Each number is 500 + 40 x the weight over its row's rms, rounded and kept within 0 to 999. Layers, rows and columns count from 0. Numbers have three digits each. The size before them is the row's rms in percent of the matrix's.

# q: layer 3 attention query, 256x224, rms 0.096, rows 14-37,78-101,142-165,206-229, columns 0-111
# k: layer 3 attention key, 64x224, rms 0.0956, rows 14-37, columns 0-111
q14 121:536505549555450484570487568488538528523608500494517524435506489534501529474531503496507497538436487576469563489562457476438540576559552487478506473472481469557545578559470517482416440462528505515465511446417534526440462503482454510481479553540474509498485447487497585422496458410474475507460463451498531501421493515482567464479510484464
q78 097:509498557534470563498518539512541517453521565545524490526496543482559517413543556544512507479484551516539493485483513506473449544534461483487484533469499486499505511475519512480539497519462465502430488581460490509508488503529465491451430514477456542516482477445464500498430482496477499524469558497536405449495468525552573520531522559524
q142 100:582483433579531522495495490525495520488524502466533517459473449489507467435522544525483517564438522502467513489514368372495486513568466446484554508521525521506510448503510500474471550487542414515491529488512517480473484458484447480467499520499464534464496518473522468458460487406413536526528474476539460553447506522477498529491534511546
q206 098:559490516529514540501543515530555498533544557464458551466438509468538594500589474557545487478511556542513514481547438421529493525536451442501470534471484535542533499490474502433489523492502511504464537537445459430483514465517433560502530500404494482451480481466558525478504533474371494556549548502512441569532456551542521463479448490538
k14 103:567517491533467533442590511477486580535520517503455534543472500440517451562488472525495577513513555510482499470458466431450436540500503467521528492478494510514413472485505456454500446528483427510535508456563514481481485505528598499517538468488489538609524521533546452457502611542468544415541514439512450488506525520478445561443436476461
q15 109:569469562467511515521496440586525491484454461510524513483531511552511487550464454533552528464562490548524483515464471570494515530527497495477555483443434450473453490557432509510470518535411579437466479576543490481456496484523500486512501440460475546445503486471478453543453446489472510498500540480522564509500485412499553470437521476513
q79 081:538500467471529510623563509490474560524520468602466548435469419516504539511485536568477500512441498582537446574459525521468431473502568533515477525533554449501467443497481527413408554439593485486505568451494507453464457464517432543472489558520471414506435495521441489477527462513495556540487586516508566520528482556563519519446506521571
q143 089:560484556495517543541524455577464457532499443541465516470558526489569478519460459467517486496488492526491505512450518503506512455565515482451448544520509467550479524539510455475443509517452497535553396500480494490424450416416477422544434524530515521525562470471484507538502473537477472480559441458538585529456537391509524502440499496555
q207 105:519482547538494541564507443475448511498487496526503504584531548529481480575446454405540589496478513542539487530436496554493493472547527504430540510467505517510484478452529526477506438576454542520532442534508499465545510463542499467450443506586555492502477496493429477435540489503526393563499512507504471498513453514543498579443512482547
k15 107:468542451422456423454500480472473436470504505506495468519543469445563383489464533519470483470503522499517505551451494516492479531476596491605435537551505560518515475512604493508444531454492465508568499433441484513512483530432413476492520494494465501496507474513445530405472506559479493550541513471553601546583502509530467464536453547517
q16 110:491487530473474441556515522510457512501512521535449495514533630501558474489521559529508500520454548529468515521475499489444560526532498503569492508519513531585550567504575510522428496507477486541553436448448527455502505506432465522448532485378497476514508463478481494489491532478480525495559517454529544438544478520490552434481492512524
q80 094:520439515467460537535550473485428430527543456511448510506497513505513540489522511493499470485492564491534554549533526489581526526504555462467501488537550460460446489515529533486588546471511509557543530505462466487570494558452476512463458560436504431486392512523552494437481508526497549507503509521493502538513564505448431460507483520464
q144 110:514541531525437508542465545525421541437539519457526532550479491554492570467478486525478455521518579544399496554489501497486467555505525544432535534548515505499563545490537552623523579440488493491555535439506519504524464446483532465506458512440488486520505467472530529418497470525493492522574518538517508521523581509459512503485485509494
q208 110:461475533498447465541485541388485522387556542506460521514430489478495508568438535464482529413460514532472532553484408509554449552497512446468506483459513434514538485542480582484486515523545455458546434561496471486522524520466586582454427510440505517430546546581483560464524517524527518544466520516548526472551496530528526475515496482521
k16 107:520450511508521526593491472540487531434512550471456597464556499491446557547482522526513489461491455491477443554517465489504457536523521527486466493407534502522442520528495474477504569446515528420517450502468540517539488518509549472537484503521553463456511456475472508540438483476542490530468567572506511428517515485534493590458541528458
q17 104:528466519441528533464468456495533462456492532549521482461533506528503483569454514463489538448527545467585485504420522466505518557460477510490560431494527461533436464508482437456518497444480466404499400464523515435513555435424477529466529467512466494490516485525527443545465544511514489468522483470517541371516536422438480509527497491520
q81 103:437541501550489510494589505509468498484493505522436503539465482494441501524478578504562535579483446488466523544505585498465452498484463460490547571543510532562522544514489510526469475514546451518601485530515496487494545492415557529527543486483490447501452567463493517580522516543465530466538443411508551446591473455475461572512459516494
q145 105:497542435527504452454542503483518463452408466487470522532491557484482557488559463520475545519538408454534447485394515426513539456444512454494514496549543522540487500482474478418439483498491519488579448501444537461546577438489425545511514464552478538561498406541503523502490500472494524508517484491469533561465539515487572524543507484504
q209 101:530532434529451531443499439545488523475542473502492516589565514540536502517464462521537481430526540578573505552401489430538468514471489528484496528542484499605532490540510502391468463513529453471502478495571493436493513482454523477488499548547529484553502401464546552518548483520470472487501528520425503538556590496438510517521506510419
k17 108:480508479586451471544495518474515516498474512493551460465524593490505443409477507445471462531444493501481425506512508472568475516478511456471437494551460459521471535468569513469555499494480498506581468499460432519481474535454498504491475561491507523436527479509501540461503525531552510476575546467472473424517536529490440528455458603483
q18 113:472466492472538517501488576524503445509541481509454529521522459522582565462540419485562523549517470527508490440519446469489547575486457544498504476455468493588533452504545494480546533451411522389534549479450511469496497465526518499514508516462521527457465495536446521423495516468519477551496461539574429521525567453480521456438437505529
q82 084:547469522531492486469500492521495553507584495447523532509472562507446535530465527482503540534548445522418494479488497523498536495536539466634438444465483498500471418454526546457476461452546479476441493540548493492484471532533451434477456457532487477468507495523475453418467470386471506533484573465507505604516434501499595548459500562485
q146 110:554516491489479585506511480524435499452538498499449521554469439549494437563447534541514503550474528557538489467505487477491528563477504389485495462500468463582517379497517497466433542463528516462499468519527554480437430474486477486512484482550548530428540530509445490503526531553506440460575541484499510522513485437475517495532511478586
q210 092:463466559487517590498487520539482456441586533582418528536489489556620533456494459538517464562535556511521504439530420551468493453486486466502549468496533394528477531538453523497490513482494459478519540443506487446494444484486368486572532540515561547537470501472534463481528534491477428496546514486555524525449476493449509422453463454510
k18 106:486529483434489517555504528521481543440499521493459481482464523530542445555495463488504502505513474557531498532500454497501478484477493465540457501557475474484440500473514516548451550506514442559521448506431432435485534507503499540412530502518510449437517458573455534517482516531530517540435449539484524542537555532464484480499477481470
q19 114:406467506485437517459493469553441434494380428512440445497570524522555453595446495435494518489475499496551450533531536516470514477445505397460464477496431479379509465482529513505525494549501508531543460455472492473495521495508450482529547489516556530472456519493513436558485520513499489487555548512508584485577495492505495533510530498551
q83 076:595577461499529515552510500479451512509450408532496411474507483536506455492531457421521524529440495504495495469509494490525534541526559404456490515523422540489533514568554509470442497463477489503555393487467508454483524534565485543489541441445497504528513496492527524511546530532536446434608453502530475553518541414487438484522468432431
q147 099:457468523462481487500476487554500484527471486506428454497562519505525413562462493497495496470432500463497418554511518568515502523482555549573477441522466479451519564525507528478524414462503484562504490427500483474503434497553515488531586422485481529549530448484483505530500500522602457476517543498484429523566408517518454483463494543478
q211 099:492447572492506506493508441535522510525437488509558460428565480496473494578480425471454553513467506457572473497523544570493548513508517445461489519543526534458467538507469515497518463537511531515500480494513485496525527494538494486477599469517438539516573562489515482566465447484506445473518597488523582485491532455516445497458498384484
k19 112:453479487425443546519497501466497462471533481518438508483486517471527499531462451411567484526473496523506484566457493540518404504435520460471461534537544541525509496532502470516484540463463430458503476437462471515496502504468520453503462530486496452462565532512448478479484469582553582522522448514572547527575460525485416485484476534488
q20 113:495517459519533513570495539522486434533500444540523541530461499443515549509439551517462488486446479440485490486470511488553512404478593508436507556501475515519475580419517479474568515496494478548562532614553533479507511485464451463442502495492480510447535517520471560486554444489438479502523405489513533487554460490513512458550496499472
q84 096:498555492561464498442480522578494438451477446441440420540521459460467526458471519463549424503465517497421509583548542512526491467549499540481449526497527475421526423496466558452475549514443483390476512568533485514532487438502455471476485502530532449483446504570451537476501495500528524517403519545437557502498518527536487476495457512543
q148 101:537550475502516493428597518570503517532418483465529477483498456501613564547464527511501505603413600516496503514468474526550483527552561458468505551479448578528463514534537482542562537480515506460492482515494549549467486481505480475507491529527492527536456512497528527498509441512412529423525440451479562511482508482532494530502471457494
q212 104:481543544517545505475533521526495457432511502431548517526587471503515533468489472538481524486484431447472440560498521496483579426511565509402601498536518524465420537566515507487534518449508465474470482527509516494545511526488474511517556460513541533575462513474590503551493472543520529525455484505576539511471501491442481508513464526511
k20 103:484479501508461441482555476516505531552544455422491516491488530441508477532466545455489553471519456499506498514456498454544516514502476500523462538497556394450492481487461571517522543477529546512543515559452441486489526492510442456490452481481522534442555501461442510531551580505551539430489441490490474470458465462596472521481507532444
q21 116:507461556452567479524466412584413479547517512516489477532531464450499466486458513432518432516540497453468490514496514506570534541500435531520502450537479525457503472574472502489470479538490417517456571512532489485483472506514469495487502490538548522458498472507476478559487509555474548493459443488557514527480456467496495491518483483450
q85 100:437580503477475561544476518600477541508566445515516490487565450526463482553526519451428518481484532611488525498480509480463446472571483494466455466458503467482562428477438526557441472621506431437591455484512553544517522473482470498473515514506521473512505518415470496511497487514515505472484460531435530538530480493620518521480515501490
q149 104:509472577472577448491501512561500454566526478501466457465578565486515520505499473471494493459495428500557489509526481487513486459502497479443537506487509503517496579564518443487480503462399513511573516488500440485507480412500447489530539518467539459466487497441505488476429481444458455567493487608528545540474443523445465534491604551434
q213 093:530451545420538508556563505556465495468527399486491496520547503522474532504507492490480502491506490447498528483516520523498501441458539452421485509541462474473558544509567525537512534504453505486606525523478561528517505510521498454446500472527541451430550477493508565379511525510487536493437561467523431498381509416533520476482468504503
k21 102:486473459521514551491567500598474523461533490530497508549564465540486578525449526457496490545516477514508428437462495542572459545534569474473477572456502549433489515455521465465549535524392479446494490472515489516508436505389487487515512505450496469457435516470454559470471488552545509593509409493459493513477557466481462480488541529527
q22 093:435484483443501536385514468537444493464477444527508470446432516501436502586481475601553506483523484415433511520467517446517431470440490483562494483518517533481524519489553467604568506516443483502497557500482473464520531534550535493495555461498484520426580526497457514493423551413475524509501511510514491475520440498516514443534525452505
q86 105:480443510438539476398520521569525520494481459545423518489558590500560481536429511478481490485535441504474531531515575571509422543582410502559534489464438465574510437540501538515509504512510519456505496540584529479560407500443458475471499524515483434546544472450505435507490497520569535536508501505460462452508502453479473500512477565542
q150 109:557460578499504549544541552497493517435437571586501522428464513474460464482462483533472509461499562505488456532505482564543481517540504523543544478470541514466461565523464511516549592609495476494462533521473521449504481508436479500510552488515514523410489548499486479531448457575554534564520576505522507539433523433460482527561519456512
q214 105:458450543466454475454573525528478497532496564517560491439515468498458448485495525482521444486520459570457484526484523527521495575462443512518498524500504584531481590468427429519505511605568528560442512518533439493550496470476494517536550520469563507451506513504501525529401538458489533532456537470502518523455523461521460564538515491499
k22 098:471450468549527476508578527529464552468481444432486491544496413533493552533471498554434475564594469514522535488454555484471536447519551479475496542523537461497479490481498482455530458538522575471435567459451524414434503526567422525563521498481556474405566484467545450497467506465511440488508513521437495542546493564469491512503501483599
q23 103:525593607528430517477545472413508462499437459466479530512524555461550511515486551500453488458455456502549448478528486542522515475446477458523482420562509478496522417514477470458522452502413578495478519456528467518421538448463557453464466467456528498510481528523492517545450468605535523520507497485480553502516472540537525456538520555504
q87 096:458511460503461464513437513440489472461422522435515471498454507531446538454559564511483490587518524528529541481505503538500463530483422526440520481554476467461466535515499511491491525523505412504507577507523512578509495511500521446473480480481482505494484485424536562514447470493522532512471541463492530423570495459482534434476518480521
q151 108:458472500504433468428528504507551532452418463482417454444517561439497527411504543480491530443519537482502535526463502480516548487522443543482510474497562460519428588545470486469574454506455468551514467471497492522445502490436526460516487460470463517540488508562448533396516437487494591505487515498516458493526476558469482496464485543495
q215 102:536565523593480466490446515512539455493503448594532492498526534487474534444531567489429525436550496473458511486538532512514473433504533483460465512560543493521490519465468458502565469529476573529473493495544556529434588537397450482462455465480498448502527540501480487470510505490561555518526485556541475431460462492575485477501496459387
k23 105:462517434490535431424431513523540437539552450454488483520523529467479455479487454476562497515477475478522459542517544510536516520475524492556528533474470534584518504498436534583529514489503463542503530526525513499562485506489480531514472517443526544425458499504561479475481490548510546496517433444507423448499434553475586471502534516486
q24 107:506527479502506523508468571518493514528475484557511517469522520433472540546459564482581562512437403518470440455490500481496504510434472552512526548540536517501482500539547477514479474520490519467492484565445508453565523514487531504516468543534511413536533499487463460458523442533530485443487472542493385427523457533525452515511513515521
q88 101:498447494515471509483551521515481456520502535541478498470535572494452557488500422566554482547488535550513539485483456524486441500475494535436557530466573474529509474538498491449556455450484456513458553535515522431443566386478540516517497504440534501455577480538507475498495483495432572503560485355481416505548510517470482473598515457552
q152 087:495551548490455525508453537505468406584470510513444521501490507477514471544492496474473483514481503550506481578532496539457431502501531473412479498490523517550500510519494446488489530483536452453465515595521488458484495459486477465517529557431451482504495514554468464475473503548537560492547501513515483528503583571387505468485558535537
q216 095:502536380510525439509515538465491494539575448504451516512477507524506455463462497471462483495496466521465533505486589471472470513532512517565562546502477513542565578441548480544481520498487463479508472568469512482594504497533578508466491515515499443516552506432451582477557470547428475485523503447499459476578424461562497501464452464461
k24 099:490457453531414587414528419490529521488584509426556463488502555497537515530501440445520462492480498513539515481472550542482534479617457464450562486545511557494481479435517471493567498486489540538471594434545487475430454504501562504508455536550496457467503472543581523525495467448493527479553525445516455519463468523452547492516488465501
q25 107:513483417520487482490471540489497509512528509510459533536499471540459489473546515500445451566540452422536545494483517455501469601504530506508498501514465510467517458555496504443493484497492506513548420485557523531538466559434586513506541466542499545438615463501454482462510498515540535539566542541484485569448498488504538443503503503479
q89 094:535452468486567573514518547562528462478485477542447536506491507502515571543500559575477467513480465533414481444502552477479493535522437474477485433457457498424498507544547503531503435446513497531536495509410484524526492516490474473463470469493560553550485507460494441485506540557508536549523475478493419468472495454491517556514505459543
q153 104:483528500508530485503451496568477399415610485458531438521500510503546479468493459508598513558550473503541545527443553462512564548473456466557515494489558474422531496493538408582483515496501480485481484502467468520580462498497526550452469560476525508463547477495469449542548450515581520514515557538451508543484519398496518490432392493523
q217 094:448503450510492535495456532532499533495509486441546528479498440502492492507473478493522514561521494453487526481453530529443456539541474523568461485516481445478489497461480491477511474519577486574441515518484433459552474530531390425553531534534496543593497446519478524481479452529503477484495534509493516491474433484491503466419497488558
k25 097:455486518467436570502446555470499459492508474566513486497547465474518467486510579501520489530482515592488463572485454579510497456473503486541551466470468607509494574487472487581493487531421563467451551463528450444459484465447468480532467462560424509449454530491504507460472574489420504522480502553535516491510466461504478528425514464485
q26 110:533509452457462519529590527488484466456414473552477499524470549477540512498480509624513433420485585464438610532512462498476505445533493530541462505538477443540491528448527529522521559426548501526490496544482446437533548530523439489453489488503533464465495495472432463490523554545460513536420504516438432501538515486520454496497472574570
q90 097:502467451552469541565515477544464430510547465481561506421453493460515523565486414504530499494481502503492487483556506511541471609508526507439414499469490422528490481551506498537501525426489495514468449538536423490504505502559539559458453438482468490533437477469444530528474515529500492428571444488480484462534485506472425527462509474500
q154 106:448571467483497512506579512515504488484522489548502534407446518492492469489457522559510414478393523483409546455563486423465518497473537471489429523489447496458554461548583529461565504455483472531501438473514471468484498516469544518392413493469473448486462505528449485423479434519446503520527503495456456504577520485525492501482480500487
q218 096:509447441512439492410475526546508505556516427513462485404468500506563476509463464542541491519536488544508505440491471421468482500575500596522435491504468503446511484533429500526528532460482489508490518469477481455475514482460514504481523529471417545492449468468419479489487397516459528457522494504530464559538519574475420543456495484511
k26 101:456538491526475462489543524470479463511534455504449499504441428490511472506447571541460465478550501503478454535523525523525573537446506563463412524476489528565482458548493566435519423584493535510525504509496511507478514579489514515473472490545511518549459461490438495437490461538490552467480478557487451565551527506474504443551525510460
q27 119:502501537534485516516511445466526492482563473467454527511483559446559435436523517492524455496480536512501500480464490562466412437496482549492563606497498544470476492475505511592526532550472514473493484576411468508529565496470495579497511459518467472476582479506523492520477503507511517459521516491512538544542565493549401561488521454486
q91 100:519431544492561525509552481410535443530539528482543512449584498488459515408458448493518479483491580497563491480556547518517541494481506499433484591467544483513496546467498482532454492579480532515461542519532492558553547511435506495458470520549478559508510468438512486533535481458598515570507548548455524496543530514400498540460553454555
q155 103:502540463560601534494529521540478528541475495494466586500491504447512442451491557551506432555414548496443549459540510412537564433547532585514470462514464560446535483482455434483490615517575452480481486511509575555485500495457506477495493528544486502448517519552444517562517534444511457453436513575509513536478488589460522482465535463546
q219 103:431488489561516501468554534443505501446478530523427576513565498526424457424475501490485475490462597416510536502543585528587522525486416533523483511460531502562405504489537490508461432504510460474531481504508465510492480500482511467517516461542448493531527544495476498522463508510581516469502484558556424534546530514532468498447533487507
k27 104:513457470548471469477510514535465508513431583523514510503529482542404522553491498571478547538568482501554515518574500550482458546440530516401449405454466441466488477519498513473473456449536474554502491602502437474479519517486488492527511470492449579510518513507544600491510519492525479415533471494500459461487475477501553500507481498477
q28 101:518549471507553476578410480496476489479537440524501533478505589522476562476407581521481532537443537497468490495449482502476470519468567482447463448522499482513505524465531523564563460456583532448440504554510482539503541507549475574370445515449528464517515464472470489492495529527504562480456499548470563508469456473531470449474425526474
q92 100:473542528465518493561538566515529490521468491567549546479505456469528521546536546514528426500508441468470478469450536437599561398469517517488527509533517444525430499451482480441496470486524493472456350502467519521519502548479433491456472548518470603524574498472498558441538495426530454475480404570508563555509510504559488398513490484494
q156 105:548516544512555554570444504510555465473517508531458496515459553457548471524479545466529524490415484473400477515509447513558503575489569504440462407460414537459505538512499539401468467517525544462500461497449527506492486470537558476487484510476465462493503526440473538516471593538493458492552480504514515522508502500589523425426451535488
q220 098:515511398470435579540555456541565529568417500515501583466501541489559504496530552513549489514455522444440577498527411466538547491490495470499496571572455537487544465484595487527531438511542540495455528539462540499480491478548533447550530495539522438480497517516510487474419600502537447507510497558478517494465511504526521469507446540574
k28 099:480425469432493437506446568524486466578561438569505550466457575512532540499553512486563507527517499497491528515523517473511557483544565507457505508468573481568566523553424481431441535550465523530481458459482535537488479477499469479450511491476442463506533480481519511502495497447541492498454485455474492456522511486585516557490523503403
q29 099:493477481525486490482514504501548418484510491493488512525514486465504513513483528425495470484494512534549489567458442518453482512532468419499501523492498500485535520547515488497485552479525566492507466465507549568478435509466503526540487513531580550556511590481541493485483443470529571476463465475481438497555469577520540512483461490451
q93 099:418462520523494521525568531476564510476482573508448511428500532480533517508519486427498529506450401492422486526494572472440498477518481542515548567518526452494527492558446581485568545586490506454516512489520511422504523541484573502523512570511496417524523504454462528433557561463460556510493528504569492457544519467502518526465462483572
q157 102:448502461504512419521532623467584553486546552460555491538538508565488495467540477604571454512502475482472503528488494483465491434485476547494445519552464478442516521563488477502444542535498534524441479476475503519457518432420465477528510478528534483434497531536546471537546443502415473492471511527498479503553486454528461502552511540497
q221 100:460516470486520445465484515470514553484511560479590547502445485519505523466515491507530464483425532479576474602478544487488542527561511459455428513457512490512479562486483584465538480563542506509545516527558451465521589496443501533453494610494490444453466572523541495430483459514481511521577547498493494459563484523487552533546472503514
k29 096:498485515505472448438523502542427525557510453475492548471518547525506397521549511519543563486491506488474554471452550494455515589410473486518519511496472529547453497477533532466501529579458513438451492532464481572482493402538504449505492504468554471553476425434508541422485482530496488525442552453462492494516602526506562497494507483533
q30 108:507488439465495447539495456519466462465489457501497513499407523523574466512461562540559480462496480467581539530444537422468461504450492466441472518515571423511474530518490466418499495527564544481454457530501597495509543508486496508478546505495448455566457406545520486547431467473472514493524514481488503526486498499486482477513497611464
q94 098:505495418450448449542568517613434593507503451455522561509545548515526507514459522517469515456521557453460419484512513432510475438526505523560498545509448469536499477535567434464516505564527513474470411563508466523526499501493541506535480493498478482507544507564484435542443517492532501445487492532517439534510478466504507546528472537442
q158 104:479490527545466569570493487482550523554520496536496531470524579458536485529409482506517515435486469468549568481552496488514459462501481524458505499428548450492519485527538472441468445504492512517555422524523505539444500548451422517505537460504471437498501422511492454478478484432539446515488521584475502514441496525505534556547478521465
q222 102:480449486491488493497536463466555485433516464434515501600524546494465533500471529482461546487531423508449497417522492465452507481426509493460532522448466439584523516547436478436550528515452550575514496570525512588548520476597510504465542524515477489565480558530506483559524527501468457532472450555502512501487519528479444409546583505517
k30 099:503460498482490425566509558535465524485439472501446535481508535511566527505435429535490457530426417522429528394509444502567536569520510542580457510493488506484509433462517451524490415495484467560507432444462482537547515535488504542510499448456515567502568547468524536449473500515510472495529475494480486525469493449527430528487527554503
q31 100:482531511471475453474547529476622424479520501535539459521502572505499494488531535434508492512433502516434537530416536553517527509516544558452528535456521514500509499514503470485482452444478506452520551483514606555444534544509562384480490493498447477481458556497498484511552448438489424533513476514472424491550546479453519475526507478530
q95 094:478435542485493551470444514478495513530457522517444495497500512494501474491590486560434483426492507564502484501452436469496560468459495473416535550478485483500473515507502506438585473495497519544451495475491506494466528444508639487450489534472570578488554525449475455505551540510423443451506503575500512483568548537440471485424492462554
q159 107:479507539472557509597494471575476414522514501508519513503486505466535576414549541477528459521476433529491467459512531512513486535492551545472465498528499498419466464423546546466583542475573549469527528518478493490460486513584465426502499519426518528512418500467456448566525509509537430538504507491477457513478470536484483506498551556485
q223 101:523535583525507501546501510484487485505439478533496498540475505518459492475543436544529505552461486497422553548440424474450543478512513512545478529521457445518490514535525509494491461431511504492499574526496468494474492488528554480548453535435499477513477553531491508560545513541537479538566523435501551442437467510525495440516546492490
k31 096:483461514466447496532481495523479520476535482516510439516465498487430495526503488484510418464448507546488449502516413528481489389529499468422541488505523509574490528499532529519459507524517487484489576479553496572535440476453499479485469474495507545556501527509581420530568463505517463525448398523529543533524411498519483553499492463516
q32 103:531490489476468567474494481507561455502524540512546498464504495497529506455558520496472516479528508576455540495482540573476565505477534487528473474480479548587501508498447582483387487445520451507556580447514563457507605492501457507464478375516502476523549466532456510550557517462502462513508473446450492473502532524520462503503503476509
q96 098:427419570459478506554477514538564509532490424537494509457459528542546478416464499512460496531475579543471533551434489548555503499449451494414523445462582522514563485552479517480496464461547412581496495440510498473505554448511452502531506482552505483495443460493462530493518431520481468490506529433506423437519450550587501539503477485507
q160 111:489521506463558528507522513456472543484537506515468520534444494466464488448482493487489469472461488446449503471444517507536527476473491487449496527516537491570421475459521513438495450558474562544451552518440468473481571475542544538516510515476532441536477528526504475448466440512483531534426536510531495465550488510580480491453462455516
q224 098:486491494509519484491477574447487561489558559531454491451490530542510477483488488550537415489437542515474588508429504471436531546484481440514473475485460413530531472557548434475511462544536510463520438493556581500506546445458464498512481546442509483519562476594427469525402557516508500558443497469510479554466568475503505464566586502486
k32 102:438517487471490495507502448463464484562587539505520521533438527563518488480467557468409461552539563509514487498528498507503474524510537482462554492433496479494552491454568555479463538580509486468482510428497515456460517423568438493498490461496486492536453529438526462581531540501484490402510447517501545484413533517506510449561471450442
q33 113:433465499455484473416510479545516517555540519482516475494451455478516497495493438437496535496507425570472480507488500546437516459449419469563491506465482451437538555390501479467544602544482473454536548520447512504521496466526507449536512540509532504534514592515546505515507537427453522510510486536514489594569540490565495537497528460555
q97 102:413497508513461544499439405515481446546555510454507485440514484557428507491522559467472434489468540495494509469542566492422521497525485498400476486524468471425470507478506435512527539536483421529481476513501505526547540553466557503447467504479531489474474487441471536482469530504485517488449491386498480464553471516521487523472560461516
q161 103:442504482521481520444518399480462535563445487434544491520472469479573470468378442429478544502482509459523506517443519526470477543512473473528545491476447454473519526434494518539607548532534489442526495504431538508523497483555482545535531543516548506566502446504534517446514462531465482500475468488494490563535535509466469519535505447573
q225 098:419503499468437519467499505476478502425430518485546498478545431518569477523527540491488464530594516516461535527525499506520531505458505474430437438435543480472495482534505515534570493542495483498537499483416512503500474512542469505511508493523533556490517510505442588525472518503454482458494564515502486525507554494518563518501497485537
k33 104:477497526474466435520452486485462556436480562469469541588548555482392516503507529497497510575491544522455491522490506521450498458562480593420438509546482467518555425486505521513489441569500451503502552497529518502530533489489438479546492502523523464499513492569500494562496463561462503444463591454508434508481400539501536473484489559524
q34 103:467562561468514470506443534579497465556495522469511503530507540498451503511478476492538476396487470554494537439487455502500476499521468498526510548471482545479465493503480477534473514481514546494450459497529507441480551477448526450448474509531565427559474491526451436498561448495475506533482515552467510501511462575396522499500480472520
q98 108:499509520483496434499469535531467523461474589506581523542509500506471490382486532556552502435539452510410480488485467444498510469528424447443475530540526580567526517490419483528496549573500520479510524492527543503459520539490500552485521524487448462553453552489480473515572494468467427476482524504463460480423504456554454449499430503563
q162 103:477483438560476442566522537448526554465402497474529458433533476508478487480449472547533468522460510568477578460496549557499542581478464585500432538425531561515525462505503523527464582490553463477525453510496508526527509522424484464448526523485482446561501496513500534516529471454523483531498559488391415506541490500478538383429495482507
q226 103:505533527522514486485464516474569574499496483490499509497591506518524485444472471530515500457402497515539565484492471567485485605484517433501510513489494520520465431485456454489509540477520517474510441512504513474518501496464514494466405510527488488546512445486469488496476533483472426559480523566474490496583549525448467545460483511540
k34 098:557403471459501513536534477456514506545498511469460473556514507549570513481509540523491493467521451457565461450474521514531493446439526529541533493506436446571551434491544571432460505494504528494437585577525463462548524504560554556538434494471526553514522469525585465481524526517538494504453530493463415525443499428500529543436592537503
q35 101:494520519446499416529500515477473437508550476542473532481561572486559463498561524457440468464443441492496564516495461496549542539454533444436502459474570621498540521495508455500462512525487501471521545386538464459460496516484588453525411497575578519505516484458485517503556447479459531501525409554500540549460510477529492507521504463459
q99 095:485483487481499468449512484553519564512485415469477485502506468473535564530466520530511411492517503493490468466457454485461467472558512479537538506541484547500569516472581428594546567421594460495437492509515513492448513573512521496472513419547432523506526549534521502491556529530474552437574473466526548471458485470529474484472451526477
q163 099:552515473509468489460520536494512453513446516438547558536537512483500554495529486507461504590516532556471542442486495479562542490510429491532553541455538508498482475495560521469474531529538437481520511451553536483468480532414543506447511532477510477438515557496510428511460426415489573503592529399502505518478531472465494455512533540494
q227 096:494507452492535447507542499485524520511526493547453540478492548555492523514436453483510505489479517458546564513504482553529480433526512525463510541453559532536595589495538542539526458546437517504476448462478485459471481471457518439504532545524503428456474502494508453495526501493481517484526486490453483520498522429534545476506548455543
k35 096:470475445515547431455459433496543493502539463475495534497495471537481508505483491477485569463451517549535480534508552498494470504478474501548523511499519517535523497418473526508530490522436507462459422520521534379451495574579515509491541436474581540554513513569486491525444479476538546472499458551442463440484526441486453576495492588558
q36 107:417539518534445392566515462538522469529546534433568535485480502465502571484531517536475511535493463481443588530537540503485510482494476492434445474521504486506557516456536445491544502458505513489507547508515511522480499463523422480476417546478508499497545456519483581497541427455487429452500405474582542501518450441536488492477560482459
q100 104:493477550530452483499506482529528452520461577487556584568451476390475528438513502558527500493557492481470509503461495490497508459488442529449458564558482489452486401508481485496513532493523497458480502542525540527427471468481507446453476533552513475492557467526490373559491554492484507535533453481516454488534486538522548496534560526527
q164 090:502474433530438446600462500480455497475542591519493475590539487506520527514551519488483480494558505484561472529530463540461429426513523490530467436616458495437578491532537495533511481574503508531471492524562461552459490526515524506494489487472524551428529515465451468499515500573479447504517468477442499457471486511514448465481458517502
q228 104:526532459449486572486537549461524571441541455551510472563453477463543475497469506574435468457552561491501489503475471559488453455580495532491428503488557472515450506455493529534466553494497467562462530571530427487515569448525443495587546497513488528502548541630518545536585477559535452544473523510442516415466509480483460494487512488468
k36 105:491470451531513538551508512499479518566503509507559490437504514501523459463482470558547582525483565546534470492415521514432544500514463465430561452478480525506487528476393507427466533559550455443504506485550546473506507550503539595530445484468524519483577520524544429481520577512481433503466524517452533551584550526495475543491469481506
q37 100:519496584521528495513489497546533473550501441426468451453518573537530508555530476398525470537539441488509448438447437528531554459525475486436519527515468449514550532505509553558554444464474478440516478415560492495423508477507447487459498469455556593472508482534541513548522533480481465519550513557523448517476493437473462466524491541442
q101 088:515516543485481493461517518468439532574519449443588494499505475517511523503488472533433520505534473468511521480528457556594498491602468455515581524504519463500516500449545500549417467469528525518608488513526451486586499546506428504531429438510490567515487543538511491541483429483494531476484532477542408461415469493564498551498517394460
q165 103:511496504479518518458514550501512466529481460516628537458500529491449536528524481428514472493537498435551442516444450590474497436457469499420513475497556522517480439490549545432531472481481506499492524470465469478473541442520490512504520459504486571474502470518514503503551507451496527532540466534526509482445516461550529574488542505450
q229 114:544454537510459509508495496517518485562487471469522550452516465560532520531475512468492445544465529526498482494501512512482499431628599485459508468479522464461513468551493563528498503470505511508549538478453498492510518502510446483462484402472482490442479444484484484501527392500450499470548481522526510515481421462547470528421532458519
k37 106:436461396532561467473477563468520508489547516551486487541504512463419510483487524466543488507481518557557433500401491472493467510523474568508481510516461582448561504600493495535497519468579505464451492548562519576449469498507538493487470475536485472546473500484477502480545458451572583529483567491446554502425532561529499537551549450555